config = dict(
    num_attention_heads=3,
    beta1=0.95,
    schedule='wsd',
    final_lr_fraction=0.02,
    max_seq_len=512,
    train_tokens=275900000,
    dataset='wikipedia_en',
)
Each number is 500 + 50 x the weight over its row's rms, rounded and kept within 0 to 999. Layers, rows and columns count from 0. Numbers have three digits each. The size before them is the row's rms in percent of the matrix's.

# v: layer 7 attention value, 192x192, rms 0.268, rows 82-146, columns 144-191
# o: layer 7 attention output (transposed), 192x192, rms 0.247, rows 82-145, columns 144-191
# q: layer 7 attention query, 192x192, rms 0.244, rows 128-191, columns 144-191
# k: layer 7 attention key, 192x192, rms 0.236, rows 128-191, columns 144-191
v82 099:427535521417604540543533518477518524503536497571589573490497527525406451449486407503494511422514490549458552512525449568533485477438466467497453
o82 093:468510555555423541538473505523549511523538555458472429523486548421598523465615614401540450488453517432500514478556549458452505479559450482479436
v83 102:442429453496559455531549449479550464464499500493432517494504474475483499555495485349547461475556490417460511478489460484400527454447455470515571
o83 091:474604473488451467477487534570458531550556529448573514446484571544501456510475556524393497430471446608560458468512506451573535547498585515425325
v84 095:556420470558552476410514472495525548458553434545561513470474495526412541435456509444536597496437529447501388578506539575470522434503522519469448
o84 092:468559563488472475498435541525478493464479591520456530498523534503572523552527456488577493434588463641397497524490476447487563558415477491555504
v85 090:640390584460420610430509508536616480545528447502454459428478450543504494463422497445450466567534480515482395562540470508576602541425573534468531
o85 092:417560403532531453418520527593405466452419516494446582589495475475437434515577464418561513465503564423455527446516513471483513506570423505550451
v86 118:580421540430499452541488416394433498512513472522428472457601514459458508466520480414511565508481408532548484495580542611578502509469519519450468
o86 104:482553451551602583460494535522491430540580575478621476513475475423492557468434485579478444525517537422481513596383499501494489556519495470504533
v87 109:517528533445464541460525480471487544473462486445471423451453524460440556530543590508497565454417531578567402569544591480550558463610474529406478
o87 102:472469490561563480513409516567452442471517390449497464537541541433459494462452401564472361541452487390457545474443514439363517392429504473461541
v88 102:511548496546432444470416429497495469421426502461501504533485446544520479586434549521476504480502471514443521438502482570521553495549461514462555
o88 099:556440485475472521503580592458541516593468392526470519510508546434363450506577490508512466488480556503502496522547572457460419448556489430605491
v89 087:586448559512515568527495465463462409584512519518429514528572544450500454528489466481505526447577478374496505455474379433488436509488493623543487
o89 087:415554417524403518493523515524553587491474519525499490574537501536457432413516583517463539524575515618482621533547608541485542490565454468506481
v90 096:555433470484469448494408490544496524477494488416474505479549473487451583489504473458525542572437426442438452432479543531536424526566526497529541
o90 086:504509555492539616527509459538508509491554554491545482530514434543529487533535549593435442503514546477493428588488462567474511574531458556485462
v91 091:571612439448418529557477454473431471429526575538526562524592539430442431472431558477497573526570502564547501441561526433454507453481470471529533
o91 090:541472493574506475381496532492510546523509511411440482537449439583500582591461604518500423485486517494430506514446465473527475512575596532565484
v92 107:520595428448543447448491518394488503480482542508511472507579544404482523521439515416462466455528587552577544459538540534545520554484460588450567
o92 101:488504520470564605622589482530541578489500472439529420452432540565549434414620547534451508494505500464548544538509487470399475555557544505576473
v93 103:507535495592490485619503509527506559480495573424571464580502528563491509423560409555426477475584566480397440507525610463518449500505405516566549
o93 097:425487466501570519454541493516573481486469553461474525437443492462547499444477533428471490441488502512473522505497493498463359562457581537443471
v94 102:471525456487479493533441517433540497545542459526450435487508467523522581445545520507450534506385513466532484471424623537449543493501483538454397
o94 096:501449545454443624488551497494492487452504508527584471561453524468516475497387557597594427419563473569434529520456410537462465547496512488564604
v95 102:594532521508397552597583451518490412360573480526488428538463494452470565474583400502443452499502465523503513574461529626525518508534457496495538
o95 096:522501475547509544578421627507500584569443494442650523497415566508448461435540508437448553565523465500588474484568484480468453487459551502513611
v96 103:523547491431566375611456461493510492550537514495419508481628506511528528505436393470516463538458481544530519541613508501457588578432462567376507
o96 098:559438608549439475458472481460549477426438385530541458540480468447497512447577500530502533430497467439462484466440503431437475576475602478550484
v97 090:524467496548560508415521507555473519579541480485495569516373457478575502503419559549513585538594496467544487530448545460513482391498507475490473
o97 092:484525600463475468471520533431542480389551574515446478524538434472448466517549425459529540513541439476471515413524512462523471584503513501490551
v98 109:344513452457465481569489477546465528509518487495475508579415458492536576500529448478418464510510475546613540539403480505547469496464430496522575
o98 099:575417462497472574478569428455549466511434548498449508384570559455447438506573555473522422565449455455492405374578449442475453480439472469449474
v99 097:457504537470485547473575466553489480501538508553357499496442613568548522514540517597422575475435462482454393480508531479492390496442546462448440
o99 093:408447523582512537551542482447486417606459487445530512535494363407501491513410481439592477516551551526477495505503483539550501526489502559520478
v100 098:516575532455527400463553542489456542535521510492501488377462531461515498465433628490521513518579592488535513601550562490522471513556506541481484
o100 093:496481466526457574468449517516521521510478463500555507607529468484489483522611501527473527551442522549498575467401440483415533531484563441490533
v101 106:540497544554549512464392590589515501536461472444510423557512536519497509494441469516481455618450465490535541454427509415484473538549530567401524
o101 101:505438533462481502639557400461541530476536478460446531506475501503466441466547549479476458410525527504486525583509409487537483440458460438601469
v102 106:548492566509455506487596488524484517447519490453531554525565587523473443586484513557528517493568591449513468445587475490471538538502571493579522
o102 099:416482417537544457473424536490530563543594527531529505441522420567483618524383533415535447523433452532484498478526560447560552568491465600446511
v103 096:570520553515436468476456498526445429451480568345444582439473594497459565520501485595475494514477518489420458516536501502521404554518465509450485
o103 089:494464456494538585557449517461505475573454481568567519527517389510547497536585480439457528507512495438514511535443552469406464470377539481506560
v104 106:526527452526492436531528498480566593532507464474484479487463485484472472522440504498477517469429532492485492552459505482493485488433495558472508
o104 097:506411534452496504479484598529472545444502503510543513477557492422486444483633491503519520504515496439442500453465493578409449516555551501533477
v105 100:422470483516456556481528472503401491595518531439478583398379514444480475488581426485537465502477541511511510529469509514474556610496484459463590
o105 099:517508509552531525590483491464507486493506626458486474578536525549575540532479552588474465481454416492502486414513535530412524489535444559422451
v106 096:554536506509405533462462495406483437556450526409475552565438498515491504429519398425520389423524540528494514483566559514565556505515522577489555
o106 090:407476418526569455545410621560429460405542496513482487467486507481532486502535504552491553439523492515510474429457504489447390448536469561481433
v107 105:486479492567547499490480502508485498497429518430563437556533483436522425530530540533459500616533518378496527488434537488467447502628520508521471
o107 097:481550482417513412545534458506513482512512454480491584413547494526424461505451561482490436506362448484499501556423478567469425460473531425471543
v108 100:409576492474468562541407569486540546471548443530502462520499484475477477540461571638496474545579525516530479430436416508502530453545503494566596
o108 092:499488562492441423444561516425522369566497540415562580516483559495444525503545473460518482473467476465565604605499486493527512444515509409520463
v109 104:505443484557486496574477511440485506467535544579542439480457509533456526469474543555454579470528473559485589535587501478479437525534458487544440
o109 095:522534522416589571410481509535490444570497424445494506473537483471446562449413492442562535503544554553485404536315495409492516505473559435450550
v110 100:496481427519608492423502537449515447451472540530428496460509465432551453462416478504483495517479489480560505504577485501559539514440476438498535
o110 094:563569553426445542586465498415471501481524511548550547465508402466436521531532543537538593528590444412469467475431502458549472475557573583498498
v111 105:479460598469540518516478528480466422490497520468558521451553575430406514553495412483529368512509504577443453506488465561540437595496495508512522
o111 097:411471498539445541460504502430540487498514574513440445502396533568517515510503475469428484433483535389458488524459467462439555388532513401574486
v112 098:440545456485529543540381570542414539504447576462443449560595462438489452503403570509565481576483438508445516508488464547452613538494446513482523
o112 088:526498600506502499473531489531530480534497484564515538519503564605528437434478541570544533413460579508397502525570493407506446552541575559495466
v113 109:534559489399466499445481516447552502515465409498417490494491463531401553495496443507471565455426485623519465468468501471546432568584468529542448
o113 096:551560566465458512461545548462510524456469528400509543459512521618670569483468520499502510475613534410490661447457466605579492592407474475519528
v114 098:536525502471468463403507427497482474495494493536545451512585511532548494559530503506516397493551498493499425582549431550463513455474457478530465
o114 096:530441446633442577552555504479494491488495418545449550455518504411499509610453520464425492457436437466466467382470595509540483522488581493499477
v115 113:434444581563592470553507538488482522443488478432555509462509559536538527555516490527558535426527561443503533447456487544480499425489575469477494
o115 103:583491470455451465602488394426600535506449498517479468438434456542474502498495526438482458575480445525484453542556570445454510614540383560538508
v116 107:525518448441484499402483490497474462540408562481499461497448439533534491427514473517513469532593542441581575519561463482458526462510543550512514
o116 098:490487521508584540535472503517527566481538479561508536519533547547458517532514511539495576476478490510571432457390487529616476512432571307464440
v117 098:537474464499404503476399588481446490504465500575457520489401558509507558504496476464559461478554562519560538544530478430616394474378490473499464
o117 089:526590439519589427409608542443533512544527489399483548547509410411495476461534568521469535505475476493526535449550539499445490483521576477577546
v118 089:375495473550630525504462528448550459484544461504463436605500512576411533454481497482502501454491528507433494486503463441570464498492545529461516
o118 088:531524432422481571573511508490480603549536563412518527493418499452635438586576474499530531526496492523397528548472507418509430449474486509538510
v119 089:516435531379491496457449484457469441510439479532586483514503487462480506484505566542528618557438470641432437549493495482521578554486433536495518
o119 088:459474465626482482503537543535552506573600529506486494453498491559459495425561504545482475560562518362443594478459575489619452441551481524536555
v120 104:424473626507487522618575499440564543567493529473519526496454476515553460537545538519444418579529541515453492491569492484389512464571525445511589
o120 096:535393459479540473432449479525433453497475446480508515483525501505453551482490473452546449397479510440481476483465544494574468483472476430541339
v121 102:479442466512558538470454536548417402512539484614515542460512444437519576476480535505539486444528494501509508556526462481482514532524443562520509
o121 092:608472553499396386464496432482511536546425569503496495489443533567465539482502510515503556525548534559451450465472549502508435465531577497467518
v122 105:559475621529494475507488522545585507642418538403469480460373472516496513468513498490416471546559539522552499408551466493588507587492428547545578
o122 098:415570389525507516499449556492425495393497460499527466442570507502517511526539497514533485465528475496519489496464560488499455455436510480504504
v123 098:573642526512439496591408503536407427574428507432516533500385546525451532474486589522459533491449513471522517599503502469423491444479405487481440
o123 094:507451448445522477477560553498508528479512565520547491541566451424593496513551417515546448550496420465479424447552525499567463497532513473579578
v124 103:484465461431582467421512404482473521513475453504591473464463453610520470464527512536488524493563577500504476509590448478468612455543486460523495
o124 093:542507416504502486500549447526504503476525525518391587511527568476519544483401537468500495482424491554432525527433601476499436479470532603563514
v125 096:464448520552524468536516484491474582591461534495520534606490413514512510503616430489526455488537479490498469418463567560569448489538502434520538
o125 091:571559484464533466535516468472498430521575646412468541432584547462598506410445510553486542524487455550574523594536443481441464472545505542538462
v126 095:511548541557480493545607413388525516561546501549480544510491534478440579543524520429470558442532462557472612465476459520480453617455458451521481
o126 092:546454509459522453440470516619505495447557487530528430424514527503468454417500534505453427565524497539529508544462478616498530435439496557520448
v127 106:553527467525448520523520498496378534592485518382490492472497547493569545541580577586458539477547540439450550577515564437520433498477514418479520
o127 097:445541476469572529361518558500553469508480608590514578437537431440481456481502501456483543509513520504562498453525475565436552577488500545519480
q128 095:503384466477505618481480423384477450427437482587494460533545454480455509481407425452556429523449507652570576558624529505482564453503459525557565
k128 099:457584462394466558506552558415458490560513432378443582529501444546467575568589538541509479547609445481511579477586453484542465563436507592504474
q129 104:478483480494557481418445543464565587452477559496483467501591456515499434564511474474525444570385483595523435448524535502505514491577488537547497
k129 092:490438419477540547500568516443484494517520554571551557512450400543484448599504476454503544416584538441506427516431553520498528473562441561524480
q130 092:567592459494543499467506498588485523486591462507498537533496471507607521573530468451385552508613497487556504538419510517485538547430590586486524
k130 087:552492532452572477473540423555507487414442510480567413440490489466486479470528360495507478528488533504430532473468486499497554464508477640551562
q131 105:526554565548415596430457452498465543536523506392476488476499451480526534529470524529463577482470524505543524476568475457630453515473574542586511
k131 099:520410407471452458487501527535523563497415526551518480465487540459479625562564514546527434536492503576506461482466529475484473509439560548531530
q132 098:467558571538484452485560477550542464469562506561525463451468508532455511498415503476592481453486501474510568498529466580425463387498450517514479
k132 100:496531450545507409489454492500443467504442526463588487453494545553512551536555486609603503554481564495488622448479499487448485497529445479503580
q133 092:503427514555513528596488463455471439480478436469458490466409475390310426497433469402523485545454518570541471615482552519419581509530519492523512
k133 094:518521488465478483472527514508498492477590439536521505489481559522548483496394470485536510482522474539510524521547594522502498611515531421550517
q134 103:500567482535465492489525521527471475546502538565322578473500525540456451439548546558454583581581507445463474462478581494438438474464507442445456
k134 104:511450503529403532472467555534575523424527482521543580535456460515507556519429552537483575509440457547425499435459516460520554373472510464528550
q135 093:512467489462485461547586550470482435579569479526496393512532474441512484541487469519550544545518534499534427546499471480459520514459504426463527
k135 096:444442577491494534479534438486578485436462465524557472528454523527404562465476574537521559539387434512398412533524458511499447512478467532490457
q136 105:591548545473478462511551573532502539523603385405439483439521554446474511573482491485573562448569497473476525506538506511426450541448512553471524
k136 100:502597561579492436491551545384508506514524538508478384487578477473484501509524518498491486507525512463499507417463524483455489482631427494522478
q137 098:457527394558516472380533512503551431469462534553512531473503526514420477440486525518536489492494474518563559611460483532471597482541511503467526
k137 101:376465468411508599505474491506486552466543547438417575560565498462452546615447498502456513558549482571515590451490465484526520519560475469490481
q138 096:532487472407469500502520575464449612509460487472469510459572589544552480509500534485519492501524477468435534485473367515432520636469597589545495
k138 097:504478538462476446492481482447517473484424450578485438426444467458455489541559381511482453421544411446430424605582500522487475473596503537496504
q139 097:422446513497444620464486468441668559434498594458487562529505551508468425442551448502421607459515526414374413511458488543542416486505475528523440
k139 099:474473544486462476547486473471485496502399535542431528402481416540451499453503522543473582441547495592495582465462427479465542398620528522395513
q140 117:479499533478475498490439480510480503434538551459486425566539510427572463548516515572443385531472561613486435541429494493505499454517548557546587
k140 108:462577565452480540574476498553515521623463501463456511503443540502443561568603431535570417481472431419478476529583484448489530543493459470468460
q141 102:553505507511546473491507529568590539417491492449501575497542555447505510458524590587465497452578590536557539453499498482575488595467584453414593
k141 097:526455464447492571537443414457547496480513561484488534560446584456498401478510446423505470531583553458419525487439547492554623500461650438370481
q142 091:453514438464526485561518418656488475501482473507466497509454499481463460529525381529440471555534505562440373491490484463427546535545586518452466
k142 095:547596527471526488459515481539502472466485511560363459511497439593462490514377400614572503528543463478491513474480453501467450511403520538422509
q143 089:547494493440492432500522501465451533506513517555493563421484435533586448497423584392513479500533505415562449507473521389485536628493500607521468
k143 097:460539416586491498471524503451486498491474498435489471480517472539497516415466474476520514492644384473478429582500483501641564456546507449544418
q144 104:540531482482564477469510582471557416521376430466534473470485500528499520491488450436529494549433445439512495502679472491527523371537430544409519
k144 099:422598494497519557458565538527472438542603597495564439509515528464535557622501572506541544599534547560358433532486439575535522584440527533524538
q145 104:419407516481587499481530423515504481490466539569542435432486480493500497490414506463547470529531437614486504495508542491483584367433498478530480
k145 098:460557506482537572435536511508500572519541419543511469545454528500455482521460463519461545502422521534518509506519427521519529564383547572526517
q146 094:388633519551436513465502500483539455573533525534454458436502510470516591550571508578442459531481475517497499465574459524498520561448534488534508
k146 098:541612530472549475490514494495457498564522586575527458564540467408525474490521519489405476559480485480548471529543513496522490543440572431451489
q147 126:436510483549457432510513406498529439547426561547545516453538456495372498557496480480471520509486524488541570593505549494444581501492526402417513
k147 108:441532436537531494419493414497485478473478456460456470525605502606484437455441500435429557469465583543445562464490509545520484491433445427464531
q148 099:503581539519464511520524450555579560469572531471546484474511557550644468478531435501486523568487529432475526524592498488513508431539435436480583
k148 097:557451449461387593501409473477591429574588554537444502463418471497506622438488564431450498447541486521606488574521393513409448486556488668542539
q149 087:360533589480490431545472599484496526470546614496460502488480546528476535490507546519450528432480519544451527491540465562491586552512486508514507
k149 093:380487444427532538449474549508449478539571485499555533531467476425466443504534493523532531501458488536488460584545443479460507498501514402495514
q150 097:412488441341504594493521507433501461486402470423497484425473498487547472540499430540537507457528560494427593582457508451477472532536475454403582
k150 096:563458508484385430439553463452489476446527461517426581474560550514519519494496545449576477516462542502511522585503437421474509480474332437481533
q151 096:533452482558470482401452601542533491573440483514560633473492500621537561583500454503484543489464550439513489524524470526606442477497481459469480
k151 090:519506557481464533420465496476458414502463499584417442441515499557413518526489522432451476531560510542537575608429562488506420477590382601443560
q152 096:495653456535444603455508557467521503561448426566451436545411575540549483417548538550618558546519419512472471532496480563529536563485548523516454
k152 100:524435599477523579503479539568492557557577422546469542422576484589606557423521496490516496584578500522443466596481486430551521415494494576495506
q153 093:556516543509371479535535550383535504521492467446504575481526400545477518514558523572429463538399474438437442470439463472555505504511469528543442
k153 104:507538402575390485526523477565467448479552627514605489538485473532521462455446537542522488523510517463524502501519508587481507491536446523592490
q154 094:524574443433548455459433449473489442495463492573477446480475518512514447507470511503525458457558489474465407502468493502516526536504451569465511
k154 096:452541504428487581500471531546515470505495539547463510546510499568533514485548563535593471548533470538569452492530594532615510487549484483528589
q155 109:452480561495487449488498367506450412530436556463573549603463523438522521519588435557504502492505471531446469549562585548461555469458487535511497
k155 101:413474514480443494586498435539466457546574484488496534469515542457475461429465429463530578569527469489469520425547435492554537526473469548490495
q156 098:488478478497600571434546525424468522498510469476612424546504498538492520440482534462449648552479499484510427474544572437496556471488593510470424
k156 094:524472509512561504497449469505516508562440549445455456540535545574540493493558378518455517453445552566548489537497561481445472482575454479516424
q157 096:427533448516502489518527488441456443469506547481554547508483563578447580483428559470468538568555567491515535557407572521506487513570440518557490
k157 092:398490609493470540551490466421422444549490489472483533607451534452522456543526377521538480500532405522485494489562410494545503497402520574556580
q158 090:515452469555531545539450530522488583442561481453449562497438484573515531494454580487477522471489439460483510519475588504544418535473499532519528
k158 092:555534485445403408415492520509543492469443495510422577601467542555597410511541515493514436445568502477503512560405481493500536476584457528483512
q159 094:392503486491437574565520530498577388459505525582419477512545465442550570555598485457474465529485498568414491563435566499512568549516466548498449
k159 095:479519523566553596433612575469481532475561517513421496501551523592505533483432516617549453513543575530436504505636456468562577502505462515531541
q160 093:505557545500557578541438556442607488535507485486514489375521495492476476574528475390479547396606501576529531454417557490532513422540532547541603
k160 094:440469444507469568414451517478437498461501496442462441444526461519480486469557499524554487485549545447503525541491510427503422557562540537491474
q161 106:561406501525520579543536547569488498508386550522536456453479591603441594372477513475496568553393509517466503548573587490492485489440514553525509
k161 099:526584502391426529469533452578530536500572504615470542585539512529509426528567510512523555565517400633513511535514488526453453513520488495538543
q162 089:516520567442451521498479484516433518451467509485474478474504470488415451562518460476512505522489499508474570538560486446488515498426585525549502
k162 087:446503513502450546516504528381524581423423531456555523481430484479532483463555445512573523435595506495542477499444537399540492531504545484470502
q163 105:547559474460567462508416550549492566550594506430475444525448485449458491521533463539453532493459587525487409503543475477476534474531523486473555
k163 098:508505544428555541572491562498472503564561465496515472528483566433438516501576456449527429531496491523424367491505480461532567467544522440476435
q164 099:454477442591469537500507596451424521542439405453602510581579445567522472450565588472480483491505596514537565557443523460517486553539446519466405
k164 099:411465446543508617526523547414492544471486541427413513517364510413573463477467472482523542493434489500537550345465467569517477459543448511442472
q165 094:413500512449536563554486454493369459504518522494442456476607520559579493574521544494491432512516487502566450537560590567454470535451533468492514
k165 100:551421466428466455492542479490490514476505492502409524523501513534546524552552511484543478473527465513440576507508483497490519489538469489486571
q166 103:534496440418550502480465491509473567423545488365436518522552491502628480489473439432476573441526567420472462459497465440565483581470530527493528
k166 097:550537533531516459474502495489485498577534520535514494449483431481432448484509439491498492418562403597441572458417511481544544446457516550499448
q167 114:385565545510500446396424585458462541537490478500488477465614471567527530449501547541497566512488471394410538521500485464485373579513496484546545
k167 104:451467628463473543466543476403581538445616560582472557494425471516554498328568531561455513432504602466508496557557485521459478477541436579560538
q168 099:461434526433511567465469511551596515443569471426498491550547492485627463499469456474528575476465475437492568491523425397414513589474457480468608
k168 091:457482552461514483453524449509554449465507493493482491533568621455444465445460475456516541506430549459539591460484475482454512498536538370520417
q169 101:470460549507573602491473470545489488549462496411505577492496483513517529554516565574653524470515518538438492552431478557459534501552538517518523
k169 100:491468442475596498498497506546440494488519462470403517469528531511547592510559498497554405483491430528479484371484493348514523489515458520497470
q170 102:517484510504433459482465536473439518521448505469427417581492589500527460512549403447510526511456580575421455511529460582549512510541553576524513
k170 104:465592461475510476446599475470507518455414604467522553419475477478406447490563440550455490473541543503510496496495529368459448528493485557533548
q171 100:473570476555516462402479460519496462498462504402445598583503471540487534347424447603555578496596523549562596554415548472501361539573445450528508
k171 100:449448473559452488456496490390473489486421470470482535453532592595529598469465563552553443421445510545496566505528509516559425512446530584443430
q172 096:412581576414429407506419422503532458551564475461520436516637433608503535553404526535522459468492361533504498485493532579484543559497412491487556
k172 093:488506515410485466488552452503495580537436392454478442496467486507569550501500440516499586502504486522488425502459486458555477505503569515634547
q173 103:491442558433449456531415510412459658435518429436416475559452540585549462541528529494401591474478413457455475474526521496520489540589484568516491
k173 096:571481597496514418501540570492440477600542593544551496438435506424520563522477528519487547530516452373468487485571453498600510575500496506582494
q174 103:504463531360474485419516489526436593454469469564441442549461625473514508528503518545470490375572421435552485400475473533475495540501537492502588
k174 095:528569505439482592563472479506534447583558537488621661519371489529401421508507459535503521572438484358540445521445529467532484467582613470489445
q175 098:522481624441492464516438499524474548530451446449396465543510513486580492583568499509463498496485550437446465433587462522470539564474491451508502
k175 093:562531501435402486533485446569478462476512501520520540453526508487448526489489509551534488453555489477439447507529497537590551489491492433507569
q176 091:493466545470618496534470511518479392384526458498487555584528555579501539512485513483488565530496493544455382512522538461524444572455428461550508
k176 094:491501553493531548504570535510466499537449441515546480511470535526583444524435439478586480517499394452560572496468375572555547495494498488459502
q177 108:476503467526502515503519563544467521491451523377561487506596527578512452494473541423541493406483529485530522574462395457563550470521535441417409
k177 105:435580537514529522467539496539514465518510560491360469486533536453551444555561529492511423547535659511451470500448555581522498453489460544449475
q178 100:461501479489515568497482537516483511528499485557509551443493490541504564429531494502436596432573484378464558536530535477468415542513358484471617
k178 099:551506455512446529498459547469393538595570525499509412513471549402465503483503548587543492536493494401533437574474459458523525612487453425371541
q179 100:559497599577501522496406590526498539494469503558540553545485508525469552500394546514487523526424508520463511485450382411528515496440502531581537
k179 104:456473516541496506518497497466442506522464494515537566540447458489538511509584483589407585552473440462520511452520525572505474536489516388478520
q180 096:539424479530464404483459428472608442514444515395515509539551484514439593549450497449595545536538577528590459441470487573460493442526458569533457
k180 097:527437514464508449492538528464571526492439464487479502511534361534424543463514538482612537522506490506422473469433519534419436525452558502525575
q181 097:527514527460412577567533476545467424570474474504498513497494481450467494560530543469456500450481510498487463433478559554482485493582475482570464
k181 100:522463536509466509438537469477519530584433505604537478484479553493479517505484435455547486580509600464500436461520461507478462525478499512533498
q182 091:452446535512457515433439454528464580442471503417485407519520544458558415556457505514480497527522540516549544519538508533468458556503609537535535
k182 089:509436461553555480524425574510603503496515522486455499398505462447437408533539519492557557500506575473465457565430535428501495507466509514577453
q183 097:429536467488597436470477525431424561479533441466540534447545522513545575506509561515502512472522537517467518541518502498485460579511426484456497
k183 101:520477450535487512513421519407548570391505458490482586495544501430542473533396428504510470496497527556574606527534459585551438525510532515513623
q184 090:477468535480466461487447487422597411496417474486614417599575465525500469553534509443515556520404467612455583498450385511496499456588429505398615
k184 094:513512586496501563594462399505473545553551458539412488404518539448515514614481413537512471485456525485478624545501530518418457577491478483460564
q185 092:572480430470448524489489551563527450520504502486526522445474524414404477545532467440498526490506514493472549482429560498472421480463504447491483
k185 094:515461486519474578438470514510417467387476476515550466489596467475594383451496410476515407577519547537549586481534540543486475480606540459542486
q186 098:515485540540584520425513413502485534464448522413420540507561489509497388454456483485502460475529399448494367511534528547533534436461586527487574
k186 099:532518567396507492445514520533422574537443564560476518461459510501521493490522451479542516442514540502522519511426507517525517539460545614483459
q187 092:492473459420456509579532457565591499532491573614551554533528460461466525505515450486538418492456440632494475475473418440482516422658422576495510
k187 093:523429513554507448492476460425505465433517593540555515493480554523548516484460500458500513652527564497403552559576516490707410469506393501520498
q188 099:547547474455446546445494452521513429428507539514430415468544373501496517539457574553600473558519461448462460412581491515547486577547522619477535
k188 096:520553476503449469457524461483578497573508546525476504481533496491440549543576550500507510530454536517489446517544521518440563424507501531493484
q189 090:492512464354486390523586462503501483444512474485576474484514443423515482550412552491584476488524464587498444581569449393525522467516501488474579
k189 092:496551430462526468492588386546568465534437497526527514525486497498503579454533462560545528510471425524600469482395502530551360461491555517449476
q190 099:452504490534482576494479482543541523444482515494521529417557459494495507467525529486514463499500431593454401488535457425540424392499562528441467
k190 105:613440553553446374530472555464465515402573557451496490518490445527432599462525487577583566527489586496515433597482541463450548469508495515596441
q191 096:464448492450503490446483493461481493522457587561540518590477513553492489508501533601459516391464447575520494521555501425522514434485510459585458
k191 094:484498444491528459484492533535493518517490498477604577575470572487493476519396478428515471562565480568545468526513465520460459454535406425467408
v128 095:476484467439512499445556541512491449494609541432415458475516528491590487478416531519512457563438410478462502451440364553453535439544554565477562
o128 095:492531466420474528547479370483500527433440660473399517560530520509431530524616525543442458484558490505503475476512516369494461434490461500459422
v129 097:503377447505563561522524519529431438507510582463529591520499531525481394436513522559456517550534498530571465415479559568497478484476453433576529
o129 095:474517557559429500471471434533568535571528502453548411632509535520526618506491512428470468420559506470558533571527456466524528495502572546479400
v130 094:532450579455587498466609501528454494537468543553487389422483494392483439432454418531472426458508553497625510574517533536518499573609518413571536
o130 099:514528481510575515459433506451478573541468470526544468570419473566523480491548560549470434397459544450485514545474469476471471473405550528576504
v131 096:518460544483489469412543565527513532499550479467529484499508546509576484389493531552564495453462492530439573544551536580552436600575497492531474
o131 098:520473484509452564495482524537528601515559430564462596476548489508534520557486481547445411564445428475482510452527466464461460502477533585438574
v132 099:449505564535549507474563491502455499488540525510485493460595503433383529467486376530503426454490486526492567453575473542520497490530504447455592
o132 100:488477444506473503478418467470448525437484498548481509502456485497566472505469547531405507462502518592463563496513471486473531537546503504518470
v133 096:520537452489490555511478468522583435447543593508510486423460462528411461467443380458519435486553507489549541442508539493523489465406516459498526
o133 100:476534489605413434495573469520490515484455486504507562448543513540508562472620570521495510535490502529469528553556631439457500511492508565503483
v134 099:412554467544597505491488595502466549534563503457547530461495504518516493443520404547461469527575416496473476544539503502567556524506482456467573
o134 098:520507496570572458468529505507509556467461459469487541567487488528472530514493602567466613451513468546423554505579473475546437535500489504543437
v135 107:571509482471529506482465482513503537595449473426567491585579487496477543518548582572564459416413421437550454557474556449418504533479496580447452
o135 106:539506530563593555489486416518550438490522539597482485466502495520536443574451547486477550475489486466453510426465431470599533523527437537475525
v136 098:473501533492496550452483467579494532583467520462508539413443519579562505546480549506505484506482578397510520516496513485547469506541448451506476
o136 093:470603508464540455552573562482493555475548557474499442608506532463469508428541410497423505499496455547541379508370508545499547503513520518599512
v137 100:550515431482552467622510543559474545518507522469518525477587528556467534458591509405520538475468445460443534438501567548455431494468573430478516
o137 102:433545548546514453465449583422537453518537452506568505506502454476503571510408522533505553537470583503635464449510484425539493487528479549524517
v138 103:457459545536529451535493529596564525431495525532536506532539396531467468562447458482502487536498463511451492578614414469486498541549528490395521
o138 096:543495516494589533529452513516556510451475599558541487553454593448515478515460523539452493473531502509429539451494488485558589458564514566530486
v139 099:482565572530522541533468519559556603457453472500454402560442524495571554490575471444488388504483453468510492476511542494459574475436570471344539
o139 100:453491468424463521486496522499294467575523546408590498505507553465486416515466486440469532625594402540517469474470517517414504471406423523571497
v140 099:493481526509417513594483546330485467503505468569600536465543482486513449494467454498501558600509527467496426484507536463466482390486432446542433
o140 098:476564533508419549445517445483474528557416519523452551519489473541474482488470538505541471478396490497587527541484463548500545454470418559539418
v141 099:511486496494501492547515429466512417517476523548396506578458520592429420454484524377517513375442526437479516448511460410480529469514489532430499
o141 095:583444431516552511493544517418501551441500474553514488512396459429504465485420496474437493506598511563519465591533494652434417501483558504519430
v142 100:391520497446492411525440553512444586488455551536561437413433430514440542451504480487540457528586455441568579483434432468469553516473509524537476
o142 100:497450472565483487485476432501525461489574594520548555514578535477436467554681519486459477490481482538542571534496534500505529429540539509501594
v143 095:442503473573522537479560486577546477504447480488461532558470487509526532512515417468489418507518520504494532538504541461497576457544454477429522
o143 094:476483559474540477511481479487466513486513438468493507422540526522485452430420514509601568387585443408443486533421590464428509519437492476526497
v144 103:490570429554491480533464557482537480455439507521552523443472440579528482533510490522516413450498485534534447479470441549456516498470480663459510
o144 099:475438509489554501493509481494428569531457505528557542547499526541421443486443466405376600526435557502451526496441563477474481465503501493480484
v145 098:544474529447556394401587440567546613506482435498458526430512515567460529554400510556414572539454509503470445349480532420595540611456428478492499
o145 097:525387567378514528468419452434471521533506416451450491527564561510507522533643433503539511433598500564611477556454518584524480544636509518460431
v146 097:456533474593514592473470507433497585535403519566515496458440479411537515516534510425513513515490475487589575473454414590522554556547502492435534